{
  "n_head": 2,
  "vocab_size": 8128,
  "norm_place": "pre",
  "rope_fraction": 1.0,
  "warmup_steps": 474,
  "schedule": "wsd",
  "seq_len": 2048,
  "dataset": "wikipedia_en"
}
Each number is 128 + 24 x the weight over its row's rms, rounded and kept within 0 to 255. Layers, rows and columns count from 0. The size above them is the row's rms in percent of the matrix's.

# layer 7 MLP down (transposed), 448x160, rms 0.0748, rows 272-300, columns 80-159
size [109  90  97  94  96 112 110  72 109  85  91 115 104  99 114 123  95 104  91  84 105  92 117  93 108  99 115  87  95]
[[122 144 168 166 103 109 172 153 115 129 192  94 143 186 118 116 134 139 136 114 167 145 136 132 130 112 150 175 145 143 160 104 142 115 144 131 149 125 137  93 118 134 100 140 104 116 115 143 146 123 133 172 138 150 146 132  87 107 119 126  91  82 140 134 128 147 131 152 114 124 136 114 133 169 132 158 138 130 159 143]
 [134 159 145  96  68 146 130 138 123 159 116 162 142  84  84 123 138 140 105 138 132 102 104 155 123 150  93  99 155 106  83 148 119 140  96 107 154 144 145 173 130 139 155 154 141 117 135 102 104 146 111 141 152 140 118 111 155 157 124 124 133 141 123 102  94 133 125 154 131 114 130 110 166 143  93 180 113 101  97 137]
 [116 132 115 129 154 151  98 149 100 151 154 149 118 123 115 167 108 136 108 119 146 125 129 100 130 109  97 112  95 156 105  99 126 125 123 110 113 127 104 167 100 153 140 106 136 125 134 155 133 124 140 110 121 109 144 123 125 165  91 105 104 159  94 126  82 124 173 109 116  93 116 133 112 149 105 112 153 120 115 153]
 [115 117 144 115 136  98 151 122 151 141 165 128 157 174 131 159 101 183 156 126 147 153 104 133 170 116 139 142 120 127 108 132 162 126  95 133 112 145  93 134 168 139 128 163 147 109 130 138 136 152 122  86  78 155 131 165 115 105 155 113 111 135 104 131 190 171 111 117 131 100 157 140  56 111 105 116  93 114 114  82]
 [119  94  85 119 118 152  93  90 129  54 118 123 124  74 161 112 134 132 174 165 131 115 117 169 115 112 129 120 156 111 127 149 171 114 113  94 121 178 129 121 102  37 121 137 125 116 160 147  88 150 143 130 131 125 122  99 128 129 147 157 129 150 119 106 133  97 171 146 157 135 141 167 143  99 106 118 133 133  79 151]
 [173 157 166 136 159  44 112 105 133 153 140 100 115 148 139  97 129 137 125 109 150 128 122 112 126 144 137 141 128 133 109 133 119 163 130 149 113 132 121 148 127 131  91  86 212 122 132 145 102 121 145 103 127 111  82  89 105 170 168 123 153  99 113  94 147 145 122 122 140 113 125 118 133 131 136 100  83 118 130 140]
 [161  85 138 133 156  84 147 170 140 123 133 152 135 121 142 163 127 103 153 126 139  69 118 141 137 115 159 135 134 111 104 142 144 131 128 152 105  84 148 138 119 100 138 108 125 123 136 117  89 166 115 112 196 113 124 139 150 159  90 132 156 158 155 139 122 141 119 117 156 110 122 140 105  98 118 144  96 124 170 113]
 [114 134 165  94 138 106 146  90 144 127 120 108 135 110 139 117 133 114 137  93 169 136 162 127 159 124 115 131 199 155 157 175 167 126 135 140 141 134 131 126 104 130 163 173 127  98 101 136 134 167 107 179 124 132 103 165 127 138  73 129 139 127 133 163 113 139 120 115 130 143 117 108  73 174  81 129 111  82 122 101]
 [145 119 136 159  94  80 114 131 153  58 112 109 160 167  82 137 145 118 122  94 155  67 127 147 142 181 114 145 117 128 132 159 136 108 129 122 170 127 132 123 122 142  81 124 164 120 135 138 124 169 110 118 120 153 161 160 127 142 121 130 130 135 115 106 132 148 123 146 137 151 151 142 139 122 123 117 132 101 130 112]
 [119 129 158 145 117 124 131 118 111  68 140 152 164 126 115  93 119 148 102 137 157  94 152 110 118 127 112 141 184 123 128 112 140 107 127 142 166 120 111  75 188 128 106 128  90 118 134  94 100 165 106 146 125 126 147 151 103 117 126 143 118 118 126 138  98 111 152 117 103 144  99 120 148 107 137 144 120  86 110  93]
 [164 128 134  87 150 119 121 146 162 124 125 100 152 151 108 112 149 156 123 101 153 160 124 177 102 137  86 114  86 114 134  59 136 132 141 112 111 103 143 122  92  97 134 193 128 137 122 117 123 127  92 159 116 107 119 132 111 125 108 134 113 169 160  95  88 133 107 141 101 151 135 144 129  83 131  96 147 138 112 111]
 [121  78 135 126 101  77 120 139 144 102 108 122 130 141  68 118 158 138 114 127  85 120  77 139 114  81 131 125 125 134 122 152 173  95  90 106 136 111 143 131 145 141 119 115 108 102 142 118 113 118 131 134 156 122 138  92 115 123 118 118 113 186 106 109 135  69  97 109 145 145 134 121 173 178 149 141 143 109 136 119]
 [111 156 129 147 134  97 142 168 120 126 130 146 132 104 161 178 113 171 128 122 131  84 109 139 143 142 115 135 127 145  83 139 116 113 138 155 124 128  81 135 119  96 124 122 183 142 164 101 138 146 109 107 102 138 118 106 142 132  99 162 124 125 144 107 134 145 178 142 127 151 162 137 122  94 135 166 114  95 119 132]
 [128 132 111 138 127 154  92 135 120 126 100  89 150 181 116 105  97 119 126 149 166 139 158 106 144 161 152 120 153  97 108 131 167  95 107 107  99 110 123 120 128  92 148 154 148 106 134 136 123 108 110 120 108 115 168 113 109 116 143 103 174 123 109 176 128 145 190 112 116 162 132 158  72 165 132 151 152  62 127 105]
 [145 100 129 115 134 116 131 163 131 142 110 115 121 104 143 155 135  99 155  96 138 135 135 126  92 117 130 166 143 130 103 147 159 109 100 122 135 138  95 135 182  72 116 134 124 116 133 169 119 152 114 120 119 126 137  98 116 101 102 147 163  96 118 157 118 100 106  91  80 160 168  86 151 118 114 170 159 141 103 129]
 [120 181  95 165 168  94 124 102  68 159 135 135 119 137 150  98 140 118 149 145 105 125 152 125 149  99 136  92 129 137  93 129 148 125 146 113 167 122 184 138 154 118 140 192 143 142 108 110 156 131  98 124 126 152 115 124 156 122 146 101 108  57 171 167 157 156 120 149 109  98 163 118 131 148 155 104 112 116 103 128]
 [112 167 125 150 139 149 165 132 115 124 161 156 122 153 134 133 145 167  70 127 135 128 143 128  93 120  98  90 123 117 129 112  81 142  97 109 111 104 136 106  97 160 109 130 119 134 143  63 171 157  94 119 127 139 115 103 137 133 142 115  93  90 147 196 138 114 140 114 139 160 135 121  90 127 136 192 133 128 110 143]
 [136 152 128 141 115 129 121  83 134 128  92 138 107 126 105 124 104 116 123 115 113 161 136 106 118 107 163  78 118 109  94 175 136 124 118 155 119  94 134 122 137 120 178  97 132 127  98 119 109  98 129 139 117 140 101  78 124 159 122 156 153 153 106  93 120  67 152  91 146 135 100 155 118 139 141 144 138 133 133  95]
 [127  77 109 134 105 107 132 116 132 136 100 107 123 174 133 152  97 143 112 124  83 106 129 160 131 104 120 151 116 131 148 131 158  90 126 134  88  80  99 118 153 128 155 143 134 101  99 138 159 133  89 155  95 125 159 140 135 134 140 130 122 112 113 103 137 138 130 105 143 111 151 129  82 151 110 152 117 105 104  98]
 [ 97 131 109 161 160 106 122 150 128 108 100 109 156 146 143 132 122 158 145 135 129 128 137 153 160 164 115 136 166 139 120 144 118 120 137 131 100 158 113  83 185 138 122 133 164 131 110 112 180 129 131  96  94 147 182 180 111 150 142 118 152  73 108  80 157 132 137 138 158 119 124 159 102 117 145 145 136 157 147 129]
 [126  58 125 111 161 127 146  86 157 172 130 161  77 127 120 147 116 106 121 143 143  95 111 107 146 155 123 111 122  80 123 184  94 143  93 156 153 157 114 150 118 106 117 162 114 127  99 147 152 118 170  98 105 132 138 140 105 142 142 151 178 126 140 149 137 126 130 112 143 121 146 127 133  77  76 121 144 111 117 132]
 [105  50 127  93 144 144 130 153  97 133 134 161 178 153 145 101 106  75 114 142 147 149 123 115 174 121 145 135 129 132 109 142 139  98  84 128 104 134 100 121 102  95 141 109  88 183 149 141 135 125 144 125 106 117 103 128  96 126 147 153 153 128 131 121 133 117  92 164 130 132 169 114 103 124 113 143 109 131 118 106]
 [143 119 192 110 112 107 119 146  82 118 122 143 147 153 150 129 155 139 112 162 141 126 124 105  98 125 102 126  85 146 113 136 134 164 132 131  95 110 122 126 152  99 117 145 106 119 165 156 140  95 126  81 130 112 147 163 140 166 132 115 174 166  90 148 105 123 137 103 134 135 121 108 116 145 138 136 148  80 111  91]
 [115  75 124 116  82 191 114 156 173 172  71 112 140 112 134 121 123 120 123 132 114 138 112 168 137 126 161 125 113  77 132 146 135 160  72 145 128 172 130 172  90 107 128  87 141 137 130 112 128 140 116 147 117 112 148 125 140 148 128 181 126 136 144  80  96 123 142 161 128 116 149 136 165 138 116 122  75  94 115 146]
 [ 84 126 152 123 143 140  97 121 128 170 121 116 120 144 130 134 150 138 106 156 113 144 121 108 150 104 107 134 117 163 121 157 118 142 106 113 174 116  98 179  90 128 131 107  82 128  97 170  93 138 123 166 135 114 119 105 110 103 115  96 116 128 114  91 122  87  96 100 166 114 134  92 179 145  93 114 109 123 109 147]
 [144 102 151 113 121 142 112 113 127 152 162 124 135 135 125  88 156 119 122  99 108 140 125 100 139 117 119 110 137 168 112 105 111 159 114 113  93 144 113 129 121 142 164 169 112 162 102  67 169 167 180 153  97 123  93  88 109 104 146 104 144 123 163 163 187 109 163  90 116 127 165 123 127  79 156 140 104 138 134 146]
 [135 101 102 138 103 129 122  99 121 169 121 126 118 120 118  95  73 147 159 113 153 170  90 174 125 107 150 122 121 112 106 111 137 102 121  93 115 109 162 110  67 172 110 126 111  79 127 164 143 168 119 169 127 143 158  89 119 126 122 135 117 155 112 162 136 110 106 125 115 101 118 110 134 128 147 126 126 158  95 125]
 [110 112  99 116  96 141 143 104 121 173 154  87 130 119 133 129 157 160 117 149 132 151  90 137 125 140 126 148  86 153 128  96 122 140  95 155 115 120 147 115 128  95 158 121  82 142 114 107 132  82 123 162 150 119 147 153 113 150 125 141 125 122  92 107  97 120  86 140 110 136 172  99 128 115 156 134 120  95 111 109]
 [150 161  91 154 115 115 169 153 141 142 134 140 132 168 107 146 144 109 148 139 103  77 135 109 154 118 130 116 129 140 128 164 118 151 112 105  97 136  91 117 217 124 117 144 144  87  90 108 136 112 143 100 125 171 155 149  88  91 137 118 151 149 122 130 107 141  96 178 129 134 108 136 143 139 111  98 165 155 148 102]]
# layer 7 MLP gate, 448x160, rms 0.0836, rows 273-300, columns 80-159
size [ 90 101  93 102 109 108  80 101  97  89 112 107  85 116 119  93 115  93  90  99  96 115 108 104 103 116  88 100]
[[123 149  84 121 104 115 115 125 146 130 114 120 135 142  99 130  95 103 119 122 112 169 121 104 119 105 162 102 141  98 127 153 128 130 123 106 159 126 132 153 148 123 181  96 128 114 154 140 107 117 139 108 125 102 102 103 147 166 112 162 162 154 126 126 128 107 142 182 130 116 107  93 137 159 106 156 156 128 154  67]
 [120 167 148 142 141  96 119  96  91 130 111 111 136  84 181 109 146 125 146 123 129 106 109 141 127 133  91  88 153 109 146 112  96 120 114 132 121 120 186 111 100 121 144 139 115 152 118 103 132  89  88 187 168 112 176 134 130  91  99 101  87 156 148 128 160 126 118 167 155 139 133 105 179 124 202 125 118 121 122 134]
 [141 144 108 157 154 135  89 151 130 129 159 110 106 125 113 110 149  94 101 118 111 115 129 127 127 123 114 180 157  96 122 130 112 142 149 128 155 138 115  96  97 106  99 134  96 110 130 132 132  98 159 130 132  84  99  76 108 135 138 174 168 108 166 110  93 121 129 115 112 139 109 116 146 123 158 125 151 147 134 154]
 [ 92 160 146 131 126  87 144  94 117  90 105 111 192 109 134  95 115 115 114 171  85 141 143 129 130  68 103 133 110 132 136 117 124 114 155 152 112  89 122 170  83 149 116 121 101 128 115 126  84 125 141 125 115 134 106 120 100 145 148 107 151 131 128 159 143 126 135  93 117 133 118 131 117 110 108 101 114 112 150 146]
 [106 190 160 128 114 115 140  96 125 145 121 159 113 172 139 127 157 108 165 182 129 162 126  96 141 137 128 129 114 149 116 129 131 147 115 142  99 150 145 121 148 132  87 152 128 101  96 120 117 135 114 115 143 175  74 139  54 100 133 129 154 170 120 140 120  97 119 115 130 149 142 116 137 137 142 103 109 120  96 127]
 [117 166 121 126 109 122 147 129  90 146 142 108 167 136 156 140 134 122 119 118 115 126 134  95 110 120  71 122 140 104 106 114 139 125  99 193 128  99 151 113 114 144 101 109 117 102 120 145 134  91 123 102 172 110 111 103 124 111 147 102 118 134 122 139 182 157 147 153 152 143 112 159 157 128 158 107 116 133 126 150]
 [128 129 155 104 118 122 143  98 136 144 112  95 148 111 143 104 130 153 129 127 144 108 174 132 141 121 177 107 139 156 142 163 128 152 156 142 131  92 132 130 121 141 125 145 100 109  68 127  98 176  81 175 143 135 134 199 157 128 104 141 148 125 146 135  98 113 110 113 115 130 122 112 110 151 109 125 135  94 119 161]
 [125 121 120 118 136 102 155 113 129 135 110  75 127 122 175 184 139 134 140 157 139 131  98 101 143  90 161 141 100  90  96 144 128 131 121 107 148  79 112 125 120 123 125 109  94 133 161  64 119 116  96 143 155  89 137 119 126 118 119  97 112 150 146 130 152 117 120 103 133 136 127  60 139 122 155 132  84 109 122 118]
 [154 101 113 155 147 134 173 104 125 115 128 108  89 110 136 107 124 118 127 160 145 151 123 143 152 107 129 174 112 166 174  95 123 159 106 105 107 133 132  96 125 129 104 138 155  94 103 165 164 174 119 133 138  94 140 154  78 127  49 157 129 150 118 115 116 157 165  96 140  92 154 114 130 108 139 116 168 117 109 148]
 [156 185 116 112 138 141 146  94 106 137 170 139 125 115 159 141 116 113  77 133 134 126 178 131 137 115 121 130 147 125 117 137 110  93 171 148 116 106 134 138 138 141 129 119 115 114 158 140 123 147 114 100 130 139 134 121  98 130 117 113 109  90 169 180 132 106 116 192 141 138 121 170  97 127  92 109 123 140 159  76]
 [146 132 146 114  84 112  65 139 129 111 117 104 143 144 113 126 136  91 129 176 114 108 146 137  95  84 105 156 157 122 129 137 181 124 149 102  99 133 136 104 104 136  91 164 108 105  88 124 125 135 150 136 125 142 112 126  61 117 147 147  85 168 134 129  89 130  80 122 142 133 110 138 167 134 130 119 112  95 137 141]
 [119 172 139 148 114 110  92 126  96 112 100 128 148  99 161 148 141 105 114 159 103 152 130 117 107 132 133 156 146  97 143 157 145 105 120 149 148  84 123 121  95 122 119 124 147 114 148 111 171 156 122 138 174 131  98 100 126 102 146 100  92 153 161 121 129  80 137  57 129 112  99 117 172  75 141 132 131 146 155 109]
 [153 133 115 144 120 115 121 154  92 129 145 135 112 130 152 131 154 169 143 101 103 106 106 148 136 109  85 177 151 175 162 166 104 125 152 129 142 125 132 124 126 141  90 165 145 119 127 147 131 133  99  97 152 137 109 142 117 115 127 161  88 131 155 113 138 133  96 123 161 138 157 147 142  60  94 116 109 185 123 147]
 [123 138 136 153 122 107 121 134 148 156 116  88 160 150 114 132  89 108 131 128  81 156 151 147 164 120 129 136  99 111 132  83 135 125 152 115 117 145 149 139 140 194 100 112 144 137 113 139 104 117 162 106  97 140 152 141 117  99  78 148 105 143 133 136 122 130 124 104 129  86 134  95 156 118 154 101 166 135 126 123]
 [110 137 154 132 103 135 111 144 130 115 156 105 136 164 142 143 145 122 136 142 114  91 148 137 118 122 112 114 113 143 111 142 130 162 141 117  66 149 107 101 137 187 133  95 174 129 143  87 154 113 103 112 165  98 112 164  79 100 110 163  84 190 123 127 118  89  96  81  98 144 131 119 139 107 131 125 124 158 119 139]
 [135 100 101 165 110  72 159 144 143 153 112 148  87 166  94 133 129 130 107 133 107 145 163  96 172 128  75 135 125 162 150 124 130 129 133 124 111 123 157 100 102 139 110 107 130 140 122 142 107 172 105  86 141 139 120 161 151 107 141 138 151 164 138 112 131 165 140 127 109 107 132 132  81 113 140  99 198 133 145 149]
 [109 127 119 114  79 105 133 150 108  86 136 137 183 138 142 120 123 115  93 169 118 124 173 108 133 122 119 141 140 153  99 133 158 135 108 159 165 116 126  96 133 124 163  96 108 134 157 134 121 114  95  75 189 102 154 129 109  91 160 108 100 131 146 143 146 135 122 130 128 117 136 127 142 130 114  90 146  90 125 131]
 [ 99  94 158 129 134 142  80  87 117 107 166  86 151 121 164 110 110 109  54  92 136 128 132 109 141 145 134 119 140 128  93 151 142 159 145 145 175 143 119 117 137 119 119 115 131 139 145 135 105 152 127 141 143 132 124 121 135 126 100 143 125 131 122 130 178 122 127  97 129 156 146 105 212 122 152 125 160  89 165 140]
 [139 162 147  93 156 144 111  96 142 114 128 123 162 133 105 131 105  83 140 146 124 128 135 182 163 103 204 108 116 112 145 131 107 119 132 206 149 158 120 112 142 140 155 161 145 108 126 127 131 119  84 134 129  86 174 109 121 128  95 128 114 110 146 134  88 119 134 135 126 135 148 114  99 147 154 116 130  96 156 117]
 [137 206 120 168 140 149 136 105  95 130 131  90 156 135 160 169 119 144 132 118 122 146 161 117 106 109  88 148 114 126 127 125  96 141 191 116 156  82 134  81 125 154 153  71 100 110 134 102 107 174  97 155 114 141 123 159  90 120 151  96 112 129 123 122 136 106  89 155  78 126 143 150 131 100 131 117 119 135 140  88]
 [110 110 153 123 146 125 141 133 114 131 129 102 136 145 132 121 129  86  87 126 112 112 125 123 138  93 100 160 161 113  95 106 111 120 156 140 108  98 145 102 113 159 148 119 138 137 144 143 122 145 176 148 109 101  87 129 158 159 101 156 105 131 169 141 127 108 145 129 129  90 108 154 117  86 136 141 144 118 139 161]
 [114 147 144 115 110 127 104 166 131 141  86 155 147 148  97 148 164 151 112 153 157 119 131 110  94 109 103 134 121 152 120 112 134 170 137 125 129 143 122 123 137 150 125 105  97 113  94 118 110  99 122 106 158 121 172 131  92 100 105 145 147 160 186 153 141 135  79 135 126 135 113 117 130 121 132 126 162 134 132  91]
 [122 101 172  98 106  97 131 124 106 122 127 129 131 119 152 165 137 129 103 170  97 175 141 102 122 154 117 159  90 124  98 126 127 114 140 101 146 135 107 103 148 131 128 104 126 131 142 140  94 116 153 124 140 105 105 103 119 114 134 141 125 122 112 133 145 115 101 116  33 134 135  83 168 172  87 114 129 116 108  72]
 [142 126 141 114 150 199  79 112 116 165 118 102 127 139 159 107 140 143  86 164 130 122 141 131 114 149 129 140 147 141 113 117 151 157  97 170 139 127 116 122 138 107  61 112 128 135  80 120 130 140 107 137 113 134 119 126 104  99 127 123 123 148  99  90 147 130  97  89  98  78 112 117 203 111 136 158  98 133 141 138]
 [112 158 117 152 135  76 169 125  98 108 132 119 104 150 139 174 133 130 108 152 104 135 123 130 136 169 158 171 103  93 147 122  91 174 184 154 156 155 143  63 127 156  97 138 158 102 108 163 137 146 146 112  97 121 138 117 115 119 112 154 140 127  85 123 106 121 121 138 120 133 105 122 113 143 154 126 161  79 124 128]
 [134 175 128 110 117 117 182 101 153 135 128 133 128 119 107  91 175 166 112 109 134 108 154 120 125 138 101  91 127 154 116 113 101 124 140 137 118 136 158 107 159 115 119  92 123 154 157 179 117  74 133 128 114 135 139 164 135  78 126 133 147 137 123  82  87 146 131 137 138 161 144 113 100 112 143 149 106 144  93 102]
 [117 125 150  73 125 104 166 154 118 147  53 153 142 121 138 152 131 133 103 160 105 111 155 123 102  74 102  86  96 121 145 143 115 143 151 103 147  97 174 144 102 197  80 119 133 131 142 158 106 143 105 124 127 123 103 157 134 128 132 123 102  88 125 150 108 109 157  93 135 170 106 124 115 115 113  96 123 136 143 144]
 [169 138 134 142 123 112 142 155 146 147 122 140 124 165 137 162 160 135 122 128 153 112 138 154  92 142 143 126 141 151 121  75 146 175 127 174  99 142 131 118 129 138 101  98 104  89 144 132 125  87 123 132 164 141 152 145 121 102 117 114 116 134 124 123 152 185 133 122  85 120 110 110 119 147 154 155 122 144 155 177]]
# layer 7 MLP up, 448x160, rms 0.0834, rows 273-300, columns 80-159
size [ 88  94  91  97 109 108  88 106  90  88 108  97  97 117 118  87 109  94  89 104  94 114  99 103 105 113  82  98]
[[118 127 138 123 116  58 129 126 166 138 136  91  97 120 149 118 122 106 142 144 132 122 120 156 161  96 137 146  94 133 170  90 149 142 114 136 145 165 105  97 114 128 113 112  75 154 149 120 154 122 132 152 118 130 126 141  90 130 160 108 145 120 116  98 141 114 157 164 116 144 113 115  61 107 167 129 125  80 102 150]
 [137 111 107 148 117 102 118 132 127 112  69 128 110 167 137 140 133 108 122 142 135 130 151 118 162  80 105 152 132 125  91  81 131 141 167 122  71  84 139 135  95 104 120 175  95 106 178 112 127 118 107 158 119 146 119 143 150 159 147 120 128 110 106 158  87 119 141 139  68 142 124 124 134  99 156 113 125  85 130 117]
 [128 137  78 147 106 148 151 166 120 176 137 119 136 147 122 103 123 111  83 143 132 146 137 125 132 159  97  79 133 136 167 149  94 131 124 106 170 123 184 104 147 119  88 112  81 137 116 111 146 128 121 141  71 123 159 129 113 121 146 109 130 140 146 171  88 133 143 170 128 141 115 139 125 122 124 104 161 127 118 135]
 [131 109 137 100 175 105 132 118 127 111 132 131 141 127 170 150 123 137 102 138 131 130 162 134 110 130 143 135 133 164 134 132 115 114 138 146 121 153 149 132 161 180 178 133 127 138 122 150 136 149  98 159 141 130 148 107 139 111 127  92 140 139 103 127  60 101  95 124 143 121 149 113 157 142 115  79 135 107 111 113]
 [118 117 136  81 152 118 146  88 140 138 157 113 120 137 131 136 150 113 143 114 180 138 111 126 104 121 144 129 159 135 138 168  81 156 127 151 133 100 143 177 166 108 165  57 160  96 148 103 109 107 158 111 119 118 148 110  96  98 123 127  78 113 137 127 139 175 171 124  99 115 110 121 134 167 115 110 115 114 107 172]
 [182 130 154 144  92 118 105 164 114 131 194 135  96 129  90  86 107 109 107 144 129 161  95 120  90 109 127 121 179 156 142  98 144  81 127 104  94 121 120 132 199 178 114 131 159 166 101 140 126 114  92 126 104 139 117 131 148 161 109 139  76 124 136 114 134  92 109 138 117 116 102 114 129 138 123 116 121 156 124 164]
 [143 163 109 108 118 112 104 124 133 116 134 121 152 157 126 143 155 119  96 127 100  79 143 175  96 156 135 154  91 139 132 117 123 159 118 148 120 119  86  93 131 152 111 118  67 150 111 110 138 126 113 149 124 128 152 138 149 105 133 143 146 130 128 116 106 155 134 188 119 143 155 126 122 146 167 131 119 137  94 124]
 [102 166 133  86 105 115 118 154 116 107 159 154 121 130 107 123 123 154 153 136 145 130 110 150 106 138 126 106 105 154 171 142 139 181 116  97  98 130 121 146  96 116 128 123  97 141 118 134 131 129 107 131 152 101  72 107 147 133 145  76 110 157 113 148  84 108 101 181 135 134 162  99 110 159 163 139  79 134 147 155]
 [137 131 112 128 120 117 111 117 168 155  95 123 107 127 141 123 143 122 123 109 124 127  84 162 110 169 141 105  80 144 145 185  99 122 144  62 137 132 123 158 142 128 160 131 121 149 101 131 105 130 162 115 143 102 158  91 141 156 147 123 129 136 184 106 137 129 109 120 141 123  98 133  59 154 124 141 120 133 106 121]
 [114  83 121 157 123  91  92 127 131 128 115 103 109 131 126 124 132 158 151 150 128 124 132 121 128 100 161  80 153 121 140 123 100 156 129 117 113 171 166 130 134 123 132 100 180 122 117 153 153  87 148 160 150 112 125 141 147  93 170 106 144 151  94 122 190 104 141 101 135  78 120 114 124 143 154 117 148 110 143 162]
 [147 104 151  89 107 188 135 119 139 130 173 142 149 123 165 129 131 111 110 100 128 134 138 140  84 119 176 133 102 165 128 130 145 134 107 150 119 158 155 156 101 120 168 121 140 116 124 154 128  93 103 106 124 127 124 170 142 121 118 105 140 134 126 142  95  96 125 150 138 165 113 113 115 128 170 174 151  89 153 124]
 [135  92 146 163 180 105 109 132 126 127 128 125  86 117  96 142 114 135  93 115  83 114 109 148 154  96 134 120 156 154 126  87 124 124 128 159 156 117 147 148 116 174 150 137 129 139 106  91 121 118 154 109 102 102 123 125  97 143 181 115  80 164 156 121 152 141 112 103 187  80 105 102 132 178 100 104 132 139  94 153]
 [124 147 119 157 114 129  93 151 117 133 110 100 113 133 120  98  96 123 151 119 117 128 149 130 142 100 110 138 108 145 126 138 124 142 151 111 173 132 104 107  96 179 118 160 145 104 112 129 150  97 195 126 137 109 125 158 104 133 162 112 126 102 138 125 109 107 124 114 172 142  93 115  82 141 103 153 102 143 204 115]
 [153 113  95 135 162 145 129 111  73 142  76 118 138 195 109 143 127 117 115 134 127 118 114 123 119 107  84 133 130 141 126 117 189 113 174 125 148  89 152 149 126 119  92 172 131 106 106 120 117 141 102 118 130 146 115 132  94 158 122  79 118 137 108 154 116 157 113 103 118 124 120 125 118 145 100 112 151  97 100  99]
 [134 122 163 147  83 146 105 133 103 121 147 137 112 101 163 157 133 133 165 108 148 123  72 113 107 162 106 140 165 169  79 161 145 137 123 127 114 108 145 135 123 142  67 119 146 162  76 123 124  89 159 126 171  82 134 129 117  99 143 125 103 133 118 151 121 105  92 164 136 152 144 165 137  98 165 123 142 119 138 105]
 [152 134 152 141 142  98 107 147  98 132 113 117 114 116 152 110 107  94 124 121 109 137 102  81 131 127 117 184 139 142 147 111 129 146 161 142 106 161 113 126 114  94 139 148 114 141 134 118 149 132 119 154  85  78 105 134 115 151  92 147 192 135 150 118 105 135 155 103 118 148 152 136 131 121 125 124 115  92 142 123]
 [149 100 145 104 159 124 156 134 107 135 138 103 175 106  98 167 119 130 109 117 144 100 104 123 147 114  98 122 127 132 112 140 130 135 107 157 137 162 135 138 103 106 160 148 138 140 127 116 130 128  66 146 164 143 143 156  88  56 121  97 144 155 100 107 131 149 153 117 111 130 188 129 148 132 142  72 156 107  48 143]
 [123 169 106 130  74 125  93 155 137 102 105 108 141 169 100 111 100  96 163 125 145 124 133 146 160 146  81 105 118 121 130 118 117 123  93 107 156 120 103 166 140  96 133 130 136 110 141 129 121 135 113 128 170 163 107 114  95 182  93 117 136 113 203 135 123  90 112 156 164 122 145 130 153 141 123 119 154 155 134 140]
 [160 136 167 155  87 153 124 112 151 107 177 145 107 119 146 154 136 116 117 180  99 138 154 125  73  84 129 131 118  93 112 121 121 174 208 128 138 121 114 146 154 145 127 122  99 108 173 106 107 161 125 141  97 106 122 114 139  85 131 122 121  97 140 148 113 150 104 124 106 137 122  92 152  95 161 118 118  74 129 141]
 [100 132 122 153 114 103 129 128 126 120 163 136  97 150 135 138  92 115 136  95 137 124  96 145 151  92 148 185 140 123 108 150 128 160 189 125 144 182 113  83 183 118 102 120  89 120 164 113 159 126 142 154 131 123 148 111 119 120  83  91 163 123 124 149 119 131 112 148 141 125 109 107 114 131 126 140 112 102 180  96]
 [110 141 134 118 142 145 128 129  97 157 134 143 129 155 132 106 127  97 127 137  85 131 142  79 109 144 154 104  81 154 105 149 122 121 161  85 126 155 120 165 145 125  99 125 143 145 172 125 110 125 125 138 135 100 101  84 137 152  96 153 145 110 149 134 137  88 119 139 153 111 160 141 181 102 101 102 122 125 110 140]
 [130 124 167  78  79 156 123  95 133 121 134 156 139 143 177 109 159 146 158 111 142 108 120 144 106 112 133 130 178 170 110 152 117 124 155 133 165 131 134 138 175 160  86 102 120 153 142 120 114 125 126 160 161 128 125 135  92 124 150 118 129  85 139 141 102  93 137 154  73 148 183 153 113 162 125 133 117 113 119 128]
 [122 111 136 151 103  94 131 129 111 118 132 140 130 142 155 105 146  87 126 138 102 157 147  74 145 116 144 127 150 116 110 122 109 133 125 153 130 103 152 108 112 126  90 131 141 163 128 125  74 132 141 165 113 151 123  92 136 145 155  89 175 128 133 164 109 153 108 124  92 123 140 140 163 165 132 148 105  98 100 124]
 [155 132 124 118 142 181 129 108 139  90 185 119 179 112 131 139 147  98 133 130 106 133 103 119 118 161 125 149 137 153 123 138 153 123 135 113 122 129 128 124  82 125  60 109 149 150 152  69  87 156 137 147 148 141 143 116 146 127 117 131  99 125 152 153 127 129 145  76 113 122 130 113 143  56 126 139  96 120 145 119]
 [102 163 121 136 158 133 134 151 120 106 145  91 169 128  97 134  81 124 150 140 116 175 114 149 108 149  80 150  88 138 178 108 108 112 139 139  94 134  97 138 132 172 133 157  95 103  98 140  90  81 121 136 107 125 156 151 136 148 126 173 137 166 112 143  99 121 129 155 149 132 126 111 107 148 123 116 160 140 128 168]
 [164 122 121 141 103 120 164 100 116 129 137 107 101 148 161 142 141 115  94 137 132 117 100 130  96 136 128 108 169 123 121 166 146 132  61 140 122 137 132 132 156 113 118 125 177 158 106 116 121 133 135 113 133 158 128 151 156 124 138 126 118  96  61 143 158 143 117 132 131 120 138 129 105 154 107 143 166 145 116 112]
 [137 147 136 140 109 128 103 140 153 131 103 137 113 122  92  87 117  72 105 133 171 131 161 119 113 134 153 118 144 136 134 106 121 139 120 146 113 123  82 140 125 101 119 155 156 122 134 131 173 155 125  75 154 123 141 161 139 119 135 113 136 137 142 151 159 171 112 149 148  93 110 106 172 128 101 159 132 161 131 138]
 [144  89 117  95 137 142 129 155 132 105 129 137 134 116 121 132 127 155 120 128 168 126 124 139 117 138 161  85 164 100 109 114 144 167  84 111 143  97 196 115 128 138  88 103 140 173 149 153 105 134 138 125  78 113 119 106 115 154 152 137 120 147 123 114 162 147 140  91 151 122 107 117 148 182 130 166 148  91 170 130]]